{"n_layer": 23, "d_model": 96, "n_head": 3, "n_kv_head": 3, "head_dim": 32, "d_mlp": 128, "vocab_size": 7002, "activation": "geglu", "norm": "rmsnorm", "norm_place": "pre", "norm_eps": 1e-05, "positions": "rope", "rope_base": 100000.0, "rope_fraction": 1.0, "qk_norm": false, "attn_scale": 0.177, "bias": "none", "tie_embeddings": true, "parallel_block": false, "init": "uniform", "init_std_qkv": 0.0928, "init_std_o": 0.0, "init_std_up": 0.0928, "init_std_down": 0.0, "optimizer": "muon_variant", "lr": 0.0148, "lr_mult_o": 1.5, "beta1": 0.95, "lr_head": 0.00884, "grad_clip": 2.0, "warmup_steps": 200, "schedule": "wsd", "decay_fraction": 0.692, "decay_shape": "linear", "final_lr_fraction": 0.05, "batch_tokens": 32768, "seq_len": 512, "doc_mask": true, "train_tokens": 156000000, "steps": 4761, "dataset": "wikipedia_en"}
Each number is 500 + 40 x the weight over its row's rms, rounded and kept within 0 to 999. Layers, rows and columns count from 0. Numbers have three digits each. The size before them is the row's rms in percent of the matrix's.

# layer 6 MLP down, 96x128, rms 0.277, rows 51-72, columns 0-127
089:427544478508500532465529439483494505487520487587512564527482512506568529556540616506457490456479509474524529447507440487523520467485497436461517565565459517518501518588525462468535472523515510527493511508487553456459467454525502510489439486496501524426544497490579414489555566521504467492586496488569477547449471571475510458427459483519529515466464503522546502441449517588448538531472
100:562489479495520492538481467490523464519489496524448447492525534498474554576561516523490463543469524465502517526487511480585589503521500478484431482490441509439456505483437500518560558500481561488448504501404454475545512587497520500467535575581570465509480565513462528498430551490504458464546519473473460472425514527498466493493468529516472444528445554537456569465541507565513479611485
094:519559545522421520558503462505479530492470521572552530449449550439435494535515543494568536492504473454548465513463456503599515486480499482496474439549452456432551469467502506502515548516559522407563498475479498503504537512458550495520443579574483565459462507415532496469576496534547523439557548534516511484492501519510493485472528535535526509559537497483474497505471470485497600571537
097:450542487483441497560511469523491549490456468549568493454506505442451514489525506476427477501454529441461506476494487562499415485549491485486537469533451468497570514536489441506557548542478457495455486452421497544490484473555544465520524502503550444523397527522467474472407470552487511486503505551507399524474511506446486481505472556439446494547569487470464553605482504503447561524531
112:469554503513500574476507456469493556537517496496514541443446551557494460476499496503512512558499504390565461406492558441418495481546472529472554491417511561453444546537461426529437506560532498552493414476478541544504518498530451574540541490455490510550548505514566550517506453503508488513489495504499495520492534521501464476569529509576549502499450505472510585458544453480504499543537
102:439449520477474466491508524499476547524528518599559482508520500448483488532490488535455508473475487535456473550445507504496575468485477532372531518587509521440565500445492462513536535487501502514521590530473492547449514482499450480478566482470479559462549519524397501476484593474500487457490545476465448475528562556505487429517519527493487498533474469523499588501557515431528405529481
096:509535525445467547581563502514493530547470491535466464482541506450507487481454481509577501477558390526411543564479470524537502508504480507492517441481496544537553429521449496539481497502522534455489425506501545483449536389566511518441458530473456514500514492550527601503532456555578474468515498554498462557498542475467525464442496557494429461474569507503451546485481499507537523525483
093:548465469524504540491531572535562517528526556507464471520510519493481468578493456546527501441482602480446503566523529460533525539483491535497464508557552483510460495457515600535493449450462503523548456433522536477543463521557520412514505433513431455423504531494511500475486502478460526492471485561445490530494502530417532560535414537470501553567522528515463533451460478472458418462488
104:510529449519578437548429416542532536503524549504432489488505554458482515531489517504453475525488466499591451538466495502577522506458513534478493521560470504553507482555541446454494489542568458559505387526496483503502518436451500487488531527481436482542559441509564541463495454486482510491412497513472443484512495542522517535533606445556476524475465484486511497522558424476459493563488
087:513483505537509530446413465528532534511531480524455555594492490521527495528508529545497493501479501478539488444519593520529606528476454460507503509465453543528488456509493550536482499547550591473425472573482542501454508420568474525449487449521461560520497534450516536473513516479534483542454479539518497490496537559463463538393557474389518474464433489503543517494510433500517495536543
092:477472540539549476522484450483511453515480487538482449522519515456487562524519562525468426600465520536508483469475403542583539481488539505518514474528483541542499527446462531439494473447479402493492507512544510466433547470511536493469460496500560497463538511475511541426475523511456495449512461536568574508444529443542457488480411500508494466477502410460516486467452489451625508520481
093:449577542549437588466467472482501507553479486426534507508466561489536525422518444460515524455503562502418467528505513512537524515482510572502550518495461460515497520487515515505480511565553479502538527501486449445465446557528480532483501493577561510536523443509586443548432478495460491531454515538440444571477433485492524562497494557500546505562531431432464511541488545500517480434463
091:522496551491488470488588526447525528485465485534480488506462527489517517464524506499598576522557561452463525499484534563468500431484534531536502470492462522422454504456543542546533529563512428566552470540438506446404473480454509507508516527511449526531439470566500455503455583518446533521469520534423474509518544442417494541500557508458461516522520471478503408423507484501470508483484
093:504475468498551567428484483484497513485481472436582543553472513545539490444499454463493495476442449466481444536410437539516519476492495555490476482466437468391458483563470500532491487572518468528479463526511521547547531548593536446572500494471518516485491518527498489450439482555491466485467560547431464460480568559466503563491492511537501511510569531479531499571531518503470545588508
108:485470530521548440549520525514575537457466521462558502374537541548443395461415479491524483447495466549458550474586510507523543542549457458563526450482520480518502484441523508483530554493507454492543489507467496445503460475474565489510548542579500463525481526504495461568479507561467461536512460492525416487526431563514520549583492499476525494502501529496465506559480486480473527441481
106:513512500449465528528526427464454463499558534484488443479507503542459513455502452466518542541436518532454492536590500530490502400547538550471553515504491567498456474517513516492477427517544541592555541521563483517475426576473582440469509485497579469524496481559506481468470495479518482486495440501407427470486478476511449456498510489443506499490471513460527540546549528562452415525464
110:504441533473499483387470568488481501470504537489456448494484514503486538482442511552547523532554459533509486568466470513523438448499460556455510515482496558550564490494479482525474447548544485484460464516520482520526447428530506511450497482541511526565458524486471495486541416465509510446502522450484366577513485460543452458574500436551528515487465489513475470579487532555526491549593
096:589554482460505481479554584537515428543456448448515540522551499480446447509526461573485501552543438509509494474584477471504464427413485478467499544610500492510486480468530455499538481482510444503537483451533524414501485503435499463471483497470546478485470468550458529489479490465539528503497425513430470516520486448505417473527557501435450509470536486475515549500494518476529566413522
102:551510489545497465495498490448512459549552510491477551500463443565564531546464498553525562545468533508469446517485468476535511544482530525504515541518454451424577495488554628506426494525536438521545553497410492518522495514475428502547555531496522559576564499466492517487534533494557443472521475558525435543511485516540490481462425478488516554450486497466468456515470484471509528504399
090:439564403491505536569433488467548542461566512477539481508536510408524527478526554464517493514498532531524490501480457530567470403502528528474454499490476509460512467441524556530506563538465541514512523471518476538430455551501526505542422441539546441463550525440511516495470533434529547504488417534483476500502454479479424540548480502430512541534460523454529535535495460497513500402462
094:443508488521539525418446483506420475464469452451486490469560454440519478522443460580514457541520477484502538487462473564494491541530502450497499468463478477606547511485455457496479473426513546511519532524482491433489576499468447579478425554511507444516463452448488519477455491507502526457472565548530546447475461464496481468508535457597466462472497522473458536550472436442522492560552
107:514483519422561499499552516529508499539452514553452515570507444467411468442478537510573529436508556493518531547531529569518476528484523607485532528537497547482526425466538489552492453550397440496534534529525504515545526521520522453435500587476527474490471522505529518478458519509470505476559567530504484478487476457553496512552518462454488527475456577477530579558562571491523509482501